Each number is 128 + 24 x the weight over its row's rms, rounded and kept within 0 to 255. Layers, rows and columns count from 0. Numbers have three digits each. The size before them is the row's rms in percent of the matrix's.

# up: layer 5 MLP up, 192x64, rms 0.343, rows 19-85, columns 0-63
# down: layer 5 MLP down (transposed), 192x64, rms 0.311, rows 19-85, columns 0-63
# gate: layer 5 MLP gate, 192x64, rms 0.339, rows 20-85, columns 0-63
up19 098:118141171147145112103094102125139191116117116160153100162124130111124134107111094121108135187093138160141133166091099114137158112139111096132140118166098138160100109124146149152145158137145144
down19 103:094100095129148133139159138160157105124141108107107081108131103116128135108108134189097113141159121109107090120112126144090131114087097143142133174127136107124088105103155104084127155150136151
gate20 098:110097124148088165110106143111130144151138146118148126164170171139135157110157134143111133181139094100109136093104135188121080133134103137112130134144112103133140112145123112130159127139093182
up20 096:113118166131164159115120058130131125143113130118134118153097116117129126072162147162111108132133058127111140110144169159126090131097129122113129098130128122128135116168083096104126147144118145
down20 109:134129147084172130125164194148140134127143117103104122163151130126096155132120109153119086111128109106100144114145160089149139171166142153168122118118101101155134117164165144151107124130122141
gate21 097:072116097118084128146159178133136130114126134104164110105127129155115126088134099125158125107102120171120126094186093131133137151110158140161153103151093119133124119154096128138142158160144143
up21 104:106072107120181097182121102133128100153090125139111175144112154119114144158110085144119132117092137092129115161113107145121126156139115140120143122145121131169106141123103109114078164123118145
down21 087:158143142138121150119111152145167089096171119123078114127177120144142121114120155113105123086121091123124137154169129152122108139105148102096108150091146138069147096141150128105165101126119135
gate22 096:140159172149101132095155155119122135103137127119131098144099097118123100123124127131136135107113127090119119113075098081114133171178100137133130143107113160110165131145175083154110139105137091
up22 090:113131151114086097125192133096142128071094121144130107139148148120132099095123134117099140148096132113095114070123121105145125158113114141108142155106142135159111127122154098177101121107163119
down22 094:153105188079147149070091095133126125120102136139135161127177144134110101159126150105149153112142136169153135122139120145136118131128093114135125107117180121120145106111125178147141097127106133
gate23 081:123130139143129132103156145132149096138174107131097116106119116123099159118156116097132152128082147156095131124109143117146130205127120131181117104114144129106181143107128150104168096129124165
up23 102:114182152117142112151145117120138158126151095107135144133148104132093126125115134114154155151133150112096099164123100119071142133192100109182181118137124121109117131133172116147135152126138110
down23 088:154120112174111190116121122155122099118145121125130125122133162072131093114128151153109132140125091135147128121167136115185094133094097156114128112084122140132127149136093111104114121117081164
gate24 086:137096182105131122137155144115109145133182140126154094093100105144136102127163142101137108143117172108075138137095147103122131117155162100159105176152114128138122158147175119138123134139131144
up24 081:097166116087128125115152105140138092105121109133118124111120109132121083087101102121146138140149115189126103126170135133111134141177083158114144117157126126109113069134146137120146161169114115
down24 095:134142132128151117146146138176117121134108131151135097120135143110124188150134129137111132107114120158141171105101115128119082155133090175135108090088138124160099095128085125094124107116109069
gate25 105:117118137143145139142135105154196147094144131155098128133131153120136136118113109116120153121099161147107093067112090133134101160157095137132147093172091129108160148143154130130127176125151110
up25 089:111119122123129121092143126057135086167091127094139106133137093147144097108117121129106141102135157126144141124105156116086180114125155105124101167105149156176135104111122121147140100103108124
down25 093:131135148138139148102105118122171177109124118135106121108141146140151101101129134116161138128106123100139088100141145144153074136159141125133140121173130121100132138175150153127128202160149083
gate26 113:154101081119150146176143144101156122091123152122143125138110139103117166115102159145117149111140108106077141126138123123153093127108137107128108140114129148153108156085128137159093090077128078
up26 079:164081095120135187132135125099139105098129153138170117134106127124150159119134171125101132090153108119098143094146172130119123122116116099119125136102127127123097173105104104143116128087116075
down26 092:086120178103124127098109173164103164130101150107125136094130101111107144125159095103129148119129162134139111127121122117117153140157103191128151097098142128122132113127196146114145134158108135
gate27 103:124172113173142152127142138137132145096129149172124146135091144144123164109163164110137130114105145110080136094087080118117158122140106129145115132120135122112121135156104152140161089119169075
up27 121:154142104061129137127101119145071137137086099129132162148142099138159141132155085142120126100155130118142110189151133159137143124091136138123132109123122126139094118113115136097151141165130179
down27 109:110122109134127164160168097106129111074119153165092164161101122122128155126127133124155121122119102126117124135140122142072111163140133110097140096121097120098154159153155184130142088122134100
gate28 109:129129162096124125113114086160126116108135138124127110083120140097105108113117078150128134105146134126103128153157082092154146140102134073123151122135119098078157104164114115106143182146150131
up28 103:142147124133147131128126115175151116132107145118099130112103135108156164126118140144178093108128135079099158133091107077104165083146097139134127145120163168098086142118131102109138100151146126
down28 107:184126123148159123134148121085124122098124124127103138171103197115108099143118107122098116139087143126146143169099129155144164120117154083093141125124103102155158104135104150145134103149132122
gate29 103:133115145119108181117126138080092133128101163156115121130107095160146157097150098110114132106123127125138180116137128078095147100119090138136117156119153122192162119133101120150117139148107107
up29 097:088126145131131086132141117138123166159151157106105151123106172099143101125101143147129109115089167087094101140157122149136115118115137150139151113155151127095122157081131163176139098094119124
down29 100:171095128134128175116099150136157105144125130133092153095109076110163127150142097101133096143123117134152160105096183120097087148136129090132159077137107117148155136131129115127131125145108134
gate30 111:095153152146166107128146142158092133140139097117082125114191153145126088101135093106132136138156133146134115156139100155143124125149111086117145126080102136123086159132121146170113145094125139
up30 096:108096125119147164124147120113140137136112122104107146143164117105100146118121120091142145137148100104150108151152121110122088115118122079112152115087100133106088187157137097145132102057118136
down30 097:187140109139105140141125100132112112085106163148155098087122137103105133131121148122147119104122122105125075113182148123136153175129148137128149152163150143135182108124138151117109147119086150
gate31 105:145102125126120184136150154134139117144086130163138186176114159151106169138123090145142109126122107157137102138107081128130116103123122092095146137175121117122137137172168135116101132130112136
up31 093:108109143156125099123081136102098162169194112093137086109141130146155139099138160103119087159157172095143130127151153143111099092140123126133128138111147135134097142104123125126160106141144121
down31 100:156164090111140123116131128120134098106101107175131165162172138123112159120120073100147143093126119123104126113074118157123114131120135124089137148173160120121139133181152149138115106116098112
gate32 097:114125109145092140123160164139132140134167139120200097113091098151103118100173121127163123101114140127116093142160143125136137113091104136125106144130165111129114134106155071121116156156106153
up32 101:115113153094103080171108186127143125109113095123142126117153111102148122141131108078159090163127127120151070140153146105103107145124092140142113181121150141145127127113148127136123135099133161
down32 100:144146116166156123115097117125120121142123153101098148131093138193122114130091126146135152142140103156110191093081148100117110132154172106153099087124092127152113120111113126104136125148114117
gate33 103:109131169149146142083107115115123147112103154168116121112156112132137141159133087164145105122090141157133102124132133135132111094192132172123106103110163128159136127100080123155169143127134099
up33 116:122136100157149134136112147107137098128131095098139156106134131114097134164087151108079144157126083102078119127141094110151092113128100115125139111124125183119117177127145118160098172138129145
down33 121:153152117172146150152108158139127144069121123142118118164124133161144117154111118092122142118122143150149105167108160146129120133135191136127112084141141123134174108121128140111143080067116129
gate34 104:117129095156157112127122090141110120119159119138135145129105130127113138077154155125166099167137131104097187161101130153155124150141140132123121163092137113109115142122092115093190102120161146
up34 108:144120103165121170109108171147141152098129123149122111135157109124145159151160160152112126094156127134102114104163108112144145109133105149151106147124116106124129092062121128154105095167124076
down34 108:116131159100138125081095127131105115162152070130085137130102099125128147123144140117139102119115164141176124070130126143127103134118080135129144111177108085105089124133147147092116124141125115
gate35 088:125156094118119142170120128142122079136157139105126131129147140126113160083100116156066138136123159112123147100104123137130166135095163166113137145067126119151112163129072113129109122136136111
up35 106:132078163122134058120156142113176113113107150175125125137131142143162115132133131105181140112139119162122098144170125127116117099148108116139106113165122144152144102126126117110069148145109120
down35 109:172142146115135145152126084107131096104148148133153106153144189131140131103127131151129155148117127130148086120113086147116157132142173199095133151101132137155144133119118139155150085128133106
gate36 118:105135136182113138128139158077171091070120136106116131115134136178125140156119142103099144153089114132113115068120102159118096125130110131126137150128085106121143123161149115120126110100130102
up36 108:083148160118122117142127191118148118103134119097144148129128112147113137130109157087092142158112136112138152096139130161122081135130140148148148160101077109139188135143149094111131092118110151
down36 108:122113124145203133121123097133134113144152135142114133178129145136126114090138075132121109172117111179135154097110173114144153108118141100146132136116144107099126127107077109104130087126160141
gate37 094:130077125134143125174148093094145121176116161150129137110114125177123126130177109153131152129140090096147136094080195124142134115108128096135130131119110129144142123122157136143152095141109149
up37 092:122147141139159113140143124112071121120134145099084133149095150105125173152082154134119137129138129170097147163099141109127117108158109148126104094139144123143140128156163087182159099122134101
down37 105:132104130109147198116127126177147114139122160158150152121160118090117114128123136144154094142092134131131158128161115136117141134104131173109135155128156128133122147155071169164156156139162147
gate38 096:121126160103130131093144165125140133120137121121061082114137131114114141104135178102092163153157117127095145106088124171158096122151127117120153098103130128108144152102126136105133082172127122
up38 099:104106101109118108153143116174156107162101155094101152172104154135120092144158100157116151117100122162152151146168110108140128114144108090100113118107115159082112111124144110126121100113097149
down38 105:165155138113120142116120131142078112111174123132161076170119125100155131148104135122122119107124129131147169112164125154166131167152100099156160131127143093109136122101082134130085118105163120
gate39 106:131126118138130133128157113115110123114115116110130131128151186137096137140130132118112110117131122100141167105189098103156082109078122113109158111095135122151116139076130083178117159125126083
up39 109:126121094139131102148168143147160179147145133115070121117121132109139151137110144120162148100168124062085117131168144130129096099095105129142121138120128148091154136121167108147134097120127103
down39 110:133120137160112104117117121118129148185117177106106102128122081107087134148106092117133126139135117131098121122148118106152133157120145126129119149125138156095141119122202157125090095191111123
gate40 086:137098092134123082128111150152119110141147136115113105135117127102106060106125132139128171130141120102143140149115162127143119103141157138136159118113070167128126180166121178114161118113122096
up40 087:132084110123160101122126109128148084096174132081124112175115142120112109115078126150175133112127090128103132093164157094132129108158118142120127105115107174138131159128127143112110112108137089
down40 091:101141144137082135151121180170133134136100113137111178123103088113135098110145106128106126148109128156136155163125118128143143079160122173129156163154135132101141153138111156179132156129137098
gate41 091:143081120081110129101119136115135133133072161119123116171140196148140156105120145127132150150129111115118124104165096149120100092093108132097160126126119155121148149134101149093109085127134107
up41 096:144099135066102149104127185141133087098083117141138155135120136156139178110161163143106130137121115126138126130157127135113125121108147106118107113116130106144205123143124165114124135158109143
down41 089:117138114169147131151137122139096137099167104104112161111132091123127105136132118112069135101129162153095124184094126125117099150121154115109097090119142096122104145110130114147184163098137132
gate42 107:096145177140161145118135094094116135149127172106113139128098131127136144093077158126127142135067152137145136092099129142147134108129126144121154153106138122105147090140118146132162076129106175
up42 115:137139108120075114124165128096112061114118102160160138124131145148110137150184118116134127098115142118122133151136149130157176155109131126118129123145128163158103125097135119113068176128105145
down42 118:136132118113118135114115131142125128072141133065087137149146110093122124123111124135125130144154097122153091139119127158154073188102109095158143116141120145116127110157179157122126133095148164
gate43 099:104170162137112109132142162124115129153133183123078112083142141095169109093149141163156134155147087137099115107136162125147125125103137097156148126160118131126119083105102155158126130128141137
up43 111:197131106134141138105114154122139187105151146129098117099170074099119156125082145149144145108136126113111104141147119113086116116103125147132116147132107152147104129100100135139085135091110124
down43 105:093143113118113108133128129091140113100129122148124156147131188146187137101131123177152102174083101147162127125121113115133137123164160087118134167128152135131079133147123141108141145129155104
gate44 104:091108135093117127158135130161144077146136153129115130103131114163136156172121064142122121085136089155124147105155124116164112150113092112100127141098122122138097151172146140158109106126158134
up44 097:115142101124153186121153090121093113162123113153157105150111157156096122167099113099134096170123144150170133103147121126150131149132117108148138108133167121110169096120140173105137127132092131
down44 108:112146141119141108124136190072133153095130155102130133105144116103104074132136157123153118126125162089116094150154108158144160123152104139136122182136131119138093133105132162127116180141114130
gate45 113:140154119131140141183138129136135109131112151122163127121100205124171131116157152154133096142091146134124145109105131156137131131116128077126139066142121124081159137110131148124134100103098105
up45 092:139109152168119149142129133141126136138174107134089140180120127089107108140087153159138128115106140109125105170102179132096122088133147077129139109107178125138114161104154118113132144132104152
down45 100:136162104141146104144140181189111090120105137106136108112111139091118100114153162157130086141115144129122115098157158102141157114162108118180153087137106131138145148116121143133131129095140164
gate46 099:153133136150166112133114158163137135150156135087084111121095156136139133116134123129113125109154141094089177117080157151103095137155123143114074149131160134156131144143080118137154101125113098
up46 100:149117123134160151127152108157134112149163144096137101160120130117163122128111143177097139122140112108144149131072151087136129089152137153136092130136130151136077171111100108099143073129152136
down46 096:108136142113120179150133181151138146093162109129155132151146131143105130105123111114118101100173102123145121138096106166138129088140135149123153118129144146167133068163118141141086158101140164
gate47 105:097139154071115109116126137136121089140142152151134109096108083134142083139090103116153130133135138112153100205101154103134135158134107167117148122102127113136128126104125141119102132166113167
up47 116:129153137102108138135128111147115127151141101153140110101089158093097084164090121124168117171122113095143131193099122123145135180135157158115132136158141145158116160140157154117111114128123151
down47 116:107140153094123076111121162147095163116138124141169146088103067156148143128123121147109133121168152122149113127128131084124123129133123176160145120084136088138132118098109154147111154143155109
gate48 089:146153134173140153160098147097129127136094162127118157117133124149144093138121093116144133093084103100116145118119143118148158094157093116125132186111136140128183121148093118072114139119119140
up48 092:095132131094114141110122105153106130187134122114136129123115138108126136136117111124108200134087110121115096153126110133124154170101152119138157089167123145141094125072156158137151155117103160
down48 106:132123144107178160118109087097126086097166178109146159166104147122150086084165102113144150136105123117155116110103145129112134148119149152146136121083128115129130094130114147096124103126114152
gate49 100:132120151118142149160147085128120143099159123099123158126112171116123171128110140131167189069114133138106133089113127102153138113120106170104123109146138142172146111153137145110135118134168164
up49 103:132105142147117153144126141141158096133135120116147134111144154135141128116094160126152154127150101138116142094194065118160173102142158077129139140123103139121100120150151136117085141153166099
down49 106:118149096146098149110106095170113124134086122114163118141118083091110085107108141131150154131133130115146111105124091141095141133123158102139184067139167121147147132139087112137139117130130100
gate50 103:123158108112129147176136153144145178086161090109142158160127127121099183097109061085114105144127148120119122109106131115114121130125144163130137135150103096127095093118147128132129126124153148
up50 094:072195112097099134122124108126118114097150130118130127138142149110134136124098117162088179163129144133112144085137100140124126152155110126127153133154123145181135085110136139181115136100135128
down50 103:124127185116125168084122112087167160153102156120136123136131136138094131120132101158093138176098107123135165121150106118157134140073129172154138134090133139136154154125107129110141131155136095
gate51 097:101112114103131103101136121113127158174167135113115099129148167131075109143120137126135118096130162155174120154127150129132150123114146165203102128131127137126134153092123171132113107099109162
up51 100:156108153133126108138186169132150129119089165098133129132116148087142145128127134145131165093101124101148137110103124104174130090106159184121077115116132128137095143095092140120140150119128132
down51 099:100156155143122090090139129122106164202133146133138158167126119115122179098110123140118095113115149125140114066123121076132112128097155116153118107105120141113116108103156104127131115106140111
gate52 099:123064093099158160157170137126168150099119154139146171103150138129121158121086121127130121121164154149090107141133094162174106132131149149134130103156138148121126159107122121129104110116122095
up52 114:106122159184151102142114102107145156129115096153109092121111154086124151139125170121150109140127132150139132114071075121143108169128171127143137116129107140135155129110132148154169143108114085
down52 105:170102139088136171157150136098093139121129127128145127157123125153130113094137138078135161142091129165129122154127121139103144103191092095123095131108091145114119144148146151144127134162092101
gate53 092:105141171137109146113109128111101097129144134139138086104159128180160113131160134142119118112170138145100166141123124122138132137145128136151210161122122155097141125149119173126126142093082119
up53 099:120088109143113155122165120097131123138166154110133097158084134123102113119113179162142146101156135175127116104135174139162122137080126150170092149149108136118133127145084116130116133124102103
down53 087:151133110136167143131130097131113133087114129090058173139120147108099139126110112132094143131097120157156095137088115137139162100093138098106096113097143119137150125110134128116170120137181137
gate54 087:151157119112116112144138094136134099131116081085099134094082154121119106104094110125117154110108135116066119113137083076161122126143109148102139136113110147120118150080119116106112146109151097
up54 100:123131125142114138140140154121080137109115150094111073152159133144114095134179119129093112124171146136177111125139164150089166130116146144151145151096117124158142131127140135164175138156120164
down54 098:167158123132165100095146126115179149177144138162145179138111105100165133138128116122129142145134122107080118160124158123112093137146125131126069111118128118094117142099141105103091113118146153
gate55 116:099076090133118142113138147153124134122101110093088172140113168138152138134152110144099149111122111143086118122146136164147066135095156116133118095155108143102113096129103126164110106124158144
up55 088:120147154148136122138108122087117101112160126166162074123143109147128109133107136102147121156145143124156161126101115095106174116165102163134131166086136110127155131146159133103137176111109084
down55 097:117147097102080134173101094144134110135109118119125145120154127112140162174156123147131123120164102100109150128120054172150121167121156167121142135113107151117115119114089111109111116096139127
gate56 102:118125093144152109151125120108117172065146120110109140136151151122135130134094149110103132139181130141130087134133154104097105101102119167144141171136102120169169101113120138142144098148175140
up56 094:086142139118138096159134122153118133148133142129151150093140141108135122083066100154130156127096162151109116145172131134136111157187091129094113113116110132089129095125120151148170104136139141
down56 095:138111100121101145105120115113116093144112136118110119166108122163081151128108162114122098106149097097117160106068080111130158136119094152117144129140130094153113121100154110092095130106085140
gate57 092:163105149128136145158140155115115134121127145135167135154156102161100121099119138141134107138137152122119086134087162121125115129111095175086152158163147169187089151111160150155128126144115143
up57 093:118125114129146122128095143120175129144110136108098119084073156117145136109153145116131118157105099148080093081079113137148104105150136104130100106129080158099137155141138124089129108108148117
down57 109:103127084135122116106116130173093106117152126104153088149146098078131137123122091111134158118143119119144116059150137119140141145116123147159119092176176132098129139120119098106116125090159127
gate58 094:113103121096133120163137125091114149155127143135141130134090081136121135136132176118132126082161156097128118175161178109122138076092133137123087125153129125070120139147111115107133114157147127
up58 099:140121128127120099137114100111142156111112135198117097125100144134109167137126200148138106111156112154144124106089153121125111101117126112142099127152152112098085125093102126147153099152127084
down58 099:130139136126148154064140134124120105137122151104111147112131108098163125135116097149094134098128115129159136102124155129133106188129147136168142150130125107146146092127201128097123175108096153
gate59 091:162157146099165138118149173112094102112077115103113134138161133140097143135136097104163130132135116098163103136152155162086144137123118130109127137114119147169114153117117081113087086133131158
up59 099:118134152189124134164109108162164116104181149118161108144096144089132116116111178158133129094132133149098160077130105116170118117108148146114107135140126127090128101129120153120132143138135096
down59 086:117118091075122105120105169137104075105162114168131133126135126124129144127108132099128103130094139107154148149125103139077139137114114160142171142110155119123102148171124110146135101101068131
gate60 101:135141148121129132145121104109126116136138118140101131110118135125104126112092131127123140117197100109091158166091198157130122111134138111166159158177188118101143125127147145119099127130135096
up60 095:096187107112159117089111113114089119174139115126117129172111138128098123142109136112116121126169119095109137153080135136152151090153158124166125141097096111163136109152164121109099102126119138
down60 106:168111178117130148144147133123091161145132075162137113162122132147130106176144178136143128110154152143138132119117088164113117126156087123066113114106087127152144123121147121133113146139115153
gate61 103:093155184092111114119123090161182146125163143163144146128112142105119113135094160076146127145110147134131113137107111098158136113146104133125123116138090152112138137142152118066154141123157133
up61 081:100142172141109157115144081141156105109142155133143146112111144131135113127095146120137124132091162129139135123112134092147151115169102123133146107160116176137169159121158144048124136102156122
down61 098:128097126108111126158149128113080163123135142098120096129158161132090162151129095146081119123133106145106119108144126158098098161102146136155116142094167092093101139134115127158136076120097120
gate62 104:123120098128096155126103114117124124118074129111156128119123138129133107189107140098155141130120137119141090076072122102152122117148180117111146128120123082095138106094076116124127159141114126
up62 093:093172156164109076138121114141138121156114093123143127113092155127092139110135146139100062112123123167124084136094107142145114145126163082117167135092102147107131120116117124142129149135105119
down62 101:114123134136165113121131132137142157096143121138108099175133139118166132104143074175128147153135129128115211137159139097124143169109105130136111131144169130127150133139178114116168107120122108
gate63 128:111114149146189103141135118122146124152130130164102143120139126136091122130112076189150136091128165156129108164125080129136126173154119134129151092169140151097114134155126130153100148110136146
up63 098:105117149125161111117129127124138147145153096122102146105131160146102145108109093148145170110151162164136087177138078130168126155156134103110145071151125121086100127144157128121113151121150135
down63 091:124117093109073132101120143131133108130107142127114139141139150125149155139131169102069145133127102109132181069130175138094137146117103119088094109091112114102152121122098115095143108125118114
gate64 094:133154143153135136096146145132134183134210138119130102128138158127115086110153119142133128171136163102154132126091113106119129148162151146140165107154140117102130116136105178153134141123153164
up64 097:108147118121141136135118157111110135169131122137140166125146115138146129080146176090109105175134142144142119118095145168081140158110159173157127150137116099139136152127122159114170121098077114
down64 101:126136098139113138122147125114128159065142123087152182125091124134100109133142115173161137119134126071111098129124131122103130139129129155081135087126136145138104132154147121154140110140164189
gate65 104:143127097117107132095149138102111110170123105133120133206149154117098100125118157121158111145180146108142147134142112169115124152123119152153104168161113128145145107149149175160145113101111115
up65 102:118123131101129121138140104119098181124143144132119169119125173102148152152138180140116090108131131086143114114135118175167136150149115168145062147154119145109143115162129124131129133117079115
down65 115:102122160135145118144133171154091145129146109129178109084089100154152149134122124094133170117111149177139082116143111109135166080151154106150148116146129103124148148092111121110128130125127096
gate66 102:151103125116154193114149146117187106088121157125136157133111094155150133139156119168147136081116126135107129121172097097128129101166123123131140140127129112110131107144160101129068144130116127
up66 087:148119152162160126112144162117176101128109130139129130125096123165140141125166123133149113089127161150113094125188046105095118118110119113153131123128123116141144110175119126134098150153132125
down66 087:081139129141127146142125122144100126145151130136114134163107142120124102140097122086133139152133140121167127133105165178117120139105159097083094114109085181113119152125087153108158093138166159
gate67 105:134118121120113149134120136102106126123084107148149134086143133201124135143087063135140119117113117152130102131121113111107127138122150108143130114105141173139092137104087105153121095182167126
up67 099:143118127121134075129149142120130123084129105146143126126150123162116149149108077117143133133111155155162080146127112146118100173116134124129132106111119071150072158127109117151080162112147153
down67 101:134112135152187100076130089148125147105158137140112151149116141103154160183160103121142150149114145105112117115117132172111099140114121101112106100139137093109176134127107136123119111081100125
gate68 091:101128118149154106148149077087102104141156152096115123134176132153121125117116108154122135077176142155133172112125149172127115152127145115115103096107101154125128122125106109170125080116111121
up68 088:123117122162080138126106178154103082122134127132129102105147121120131140079120130094143160155131101093097166134133095167106163146085139126152156111138149127134089097124139140099140145156155106
down68 102:157107108114160166121100115129153107120139130134095134131166150092118135123122146142120170105135117124112137139094099179083142142097135123088074097177134115149142142160096103120146140171140125
gate69 101:179109138092063157102166145084133116078126160107155133143129124109147120114151150157118125107126157105151158120131141090099135110157157125111128157129161104133135097161133095138121147111105116
up69 099:146111118109120132086141132099143133129131163104167107133160120119153086130141153143180104112180143097169153128123151114098171096092141116117147162156130129119169149136145099109144098115110150
down69 103:130143141163141097168121126137097133144140086145167137102055132120131163172129132122134133148108141176108166093149123136115128127129127112171181101158119137154126151114135105127140151103098123
gate70 097:097097120152090155168145100140124110107140159129119132108159131147152137168112095140124133065132146120112156068107108157145101141096156118103155135111123130133133173139147120080129115132157113
up70 090:108101144139105132133146137089103118084093155144106138157142131144154119106156118136126123129143156130158129167150114136154177103105116081138098163128100107084128164176133130096152138083144113
down70 097:169169129124093108175137150141151149136088131086106141097091118112113084106143135135157147173157122127084166135111105103125142128133155153152134154140127121149093115127127127125179146152104111
gate71 099:144077139084095156108124144142135131151122143185133119167131130129121110154115130101138152115154130100105157128143108117101154139107111110107183106203132116159116141115111119163113146133096119
up71 094:116129115155088121099131104127156106107170125115109118138130128150110111140133144093142129104131148116116117128139154069094118130108118096134078074139124083101138157149179079146129155138100105
down71 097:125073139122153171114158164096127154158132086142080116110108149082156111093131114123118145175162094146168131134100112118111107098120122104121161101155121134156137138154116136132117150124137112
gate72 106:154127162152132109097096092098126149133140175150137132136168115120168109123126115114107148146145127135153123093113128193106152108145144116110090150100169151167142102156152111131160125160119099
up72 106:059117105129129129116137172103167108142154092086113172125141129153097098140144143127108136127134097126125115141153105109132104095125096115161125094104140110082113135081109125089114129156131148
down72 111:136130119143135122137119155099121113151131150132114120103126088131080151129120143140086138149132118043101101135099091178150110140177110151103107148118124123124113100119174124134144170142116149
gate73 116:101163136117113110114107133158107156102142073138087135122149156111139163138106109057120126182105127101137130123100100132133116171137150128125161084114101159133120119100137123137167117126122150
up73 086:141095122155146148162153132116154082146132163139145135151104085149119094124159122187118124075151145178117094125143133129149128118119109119143102158131126076101118098147134133107124131132140080
down73 084:131122133130086131108102151140125174166117064120155126123139151089142125143111136071106131142115131128125092142119091116138122133122148157131198115083071134136125129140130174150136126123129131
gate74 101:142110113093087113137157137160127100144144171113115127161131145159139108157163138133137168127191146144096149132161147128139146121120119135123151100153182143095114083125137160124096090122113130
up74 093:102148123177137116149076126111134153115085158114166110081110067116140112126129114120098079126135114095141111160107140149139134098147145156176135110123116142153108099125135148097129130122162131
down74 095:104124147089110140121147095164102099108100139090083121144128141124139107097143098155159156095135102114120133158126168153090116116168119152110157147147110117154125120154121138168113134177107090
gate75 097:161138147103148158113124096131156097120119150153126090096129112112109092157092127136178160151105157148115143137106087107078182137164129112129124132121149120099082172129137117112117130131120116
up75 092:117149158142122125099152135110093125124170096147111123129121126117131152121133179111141106151123119074118144137119149104085131131127127122171112185121145114173165141115129088161160140107079099
down75 092:163137111121169164137119120133157142108096155092159145115158137158138080099112109126144128094117103126108143126107132137172136141132178137121102110168134157150108160136104093136113131128146195
gate76 106:090127152118133098139149123107140161117117156105112178142133129115114110097145092159120142088143144134137132161155131137146107096136106170141123139066142139105114134156131130159182164155113081
up76 100:110153144175128118160134124082143173161148154090129127146119191118147127104121134125120137100148140151127093125140140167132091127153080107171133126082126133094167115102126122147139149120137107
down76 105:142140066101108102093137108182105105103125126136135113083150099126167165144099152159131146154141131116132151121115087107114132147141151125118175110147192106115120118142121131120138118106156144
gate77 088:107132115096094104107145147105074116117100131178141121108158145141146118134169180054069144139123136155142141119118110123126163141081118135127148134106102158141129112110133125126138106129134134
up77 106:137125108168151125131135106096152081097147126172119094110117173105147095135128108151128127067097138138135133133151083094129158151146088111143152148113125141115115132153124088124114135155178128
down77 092:115150155104116160160174140155097170141092168096125152142143116132093142108134094143107120168167088123104152160117139143143119142148177109108100113121126118149156131135125173123130097103109137
gate78 103:134111159157105147134109122105122163124085156129091182142165141153192119145152115132158101094134090133113107135136142144112119079106148097174143133138142121162114115164129142150157132125121130
up78 100:107107124107152095102146139113109146123114091109097119083145145122110111114115124100162136154085136121134150121088122123151159124145107181062097099111114126137153187132099130114137133146120100
down78 105:156103129111115135116153149145102106139161133135134137119126108158115174152146124137130105079142071103071123129135157148099140134104133131140122111193093118140126132179127113126158165154155106
gate79 099:116129138111115142118124162142126107113105093132138154090146119132151180119123134093090127110112096145144174104109136178146109149096159093065123116112149117107100122106148133138099119130135183
up79 099:113161133107121143102106157186129147090110127155152114116109136135097136122115151089121164145125120091141107091127123190171105105120154159112163107148116136099152118146125173110118149160126134
down79 089:118189102171116087133124114128136137133124166135101153124156121129162096122100079155156114146146135112119154163121152092141150164113104161104109165161161098159100120113116109117132111131111124
gate80 101:141101125084172128077132110133139154121123111116150115146121128100088138115091133112144152110112106103100139122097091097182109092157159111108134083135145161130135170105146135091113122117156122
up80 109:134091122094162150101143111123143157129119121158135127154132152129143165145055098133137146110120110119125135154110100092192133095152131101112126095163143141128120155084134108115110113091120151
down80 099:119130110147160143131152143117128144132185110132115101124145111128150164129195144098131139126143122154137103104155180111120118141146154112148134145141081094162166118140154113144084125113123181
gate81 094:108125111157124176128160121138125124119130138143160121146133159131151162126134123148090128145130148161144157134118139195120104190095115122107102100179144100127144073112126135118156122143088123
up81 093:122115128161130163123133127114102119094107115121156140133166141132170163153164115126108111097132138148124139103187162148144127173092118114140098123195138144109146103130101175159130122150120115
down81 095:114125098123151124162136114123168127138121104124098142117145134125100085103138166160151121146131101110124105111131122094085170118146174143128122116087082169149150163137130063111164138132126133
gate82 099:121125113144122122143113134099132095138139112160175127147124150147137120068194134128108137145150103132129114112105109117159144161095152169107113147155145117162126123099177150121119141131191146
up82 110:171148191141139108141125123160156157112123133164124144160094086105140164145161144135085091124136130122118130092087137120141085085138133114129146111133118128149179108130124125112159137121147098
down82 109:107129114135088169130112091133100143154157141134095101135154154131102115060171103143178146127142136146144143133153158132109182120088127173120122109160134155115118142145132111133143117134146102
gate83 099:068163140165130124133129120117126137079138098099104105126156147129141162145145177132132129152118119106136158110093110167102101171146154118102127108112096165098109156123127102151148094124156129
up83 088:163096113109135131112142127131141132184158141132162144110103103117118093086121095090134124121134128160104141119173147121156131075119101160144114137156180116135141088117119161101097141125093129
down83 090:129110123178111189178095096118128116088150117136114131140146137123131147152141144089126135156140117163135144140120096145139126146136135139109146113095095163091104156147107130136147093067095139
gate84 101:138159141157070119101144159124193125106129144096111158160103099148123114104140141148129146108112107116132131123138126121110102070147161097160115115126096100103130130153144139121162162099102106
up84 107:175129124106179151147085121154131131160173125117159106149127094133169094127118125128083152135100123118127125157116129107154146120154128108083155132148139124138079146079116165091123127130119114
down84 112:165140144154116129095179128151163111145129074077145166123120143095133109086141152154125135118097165122126145131105115090124143115114169157167140137121117131141093123136122080143169144121126133
gate85 089:142106165100106167130108141120120146081140157137129162139156139107131079131184144151143159118142089119113131133173150131154162150126179162149134165162151101149126117157131141148114136139124114
up85 103:128123106141149103119122117160094129174144159152145086133119135079145159123133151130157120131134137127112146112091124129120100138108130112114121095133181104100162091086191174115156104133123133
down85 099:140129118109123099147138092146133120107129106157106101162156129131094110087116112095155134142166157111170157089122108170131142140124124163130135173155129128158126125158070097130105140140169105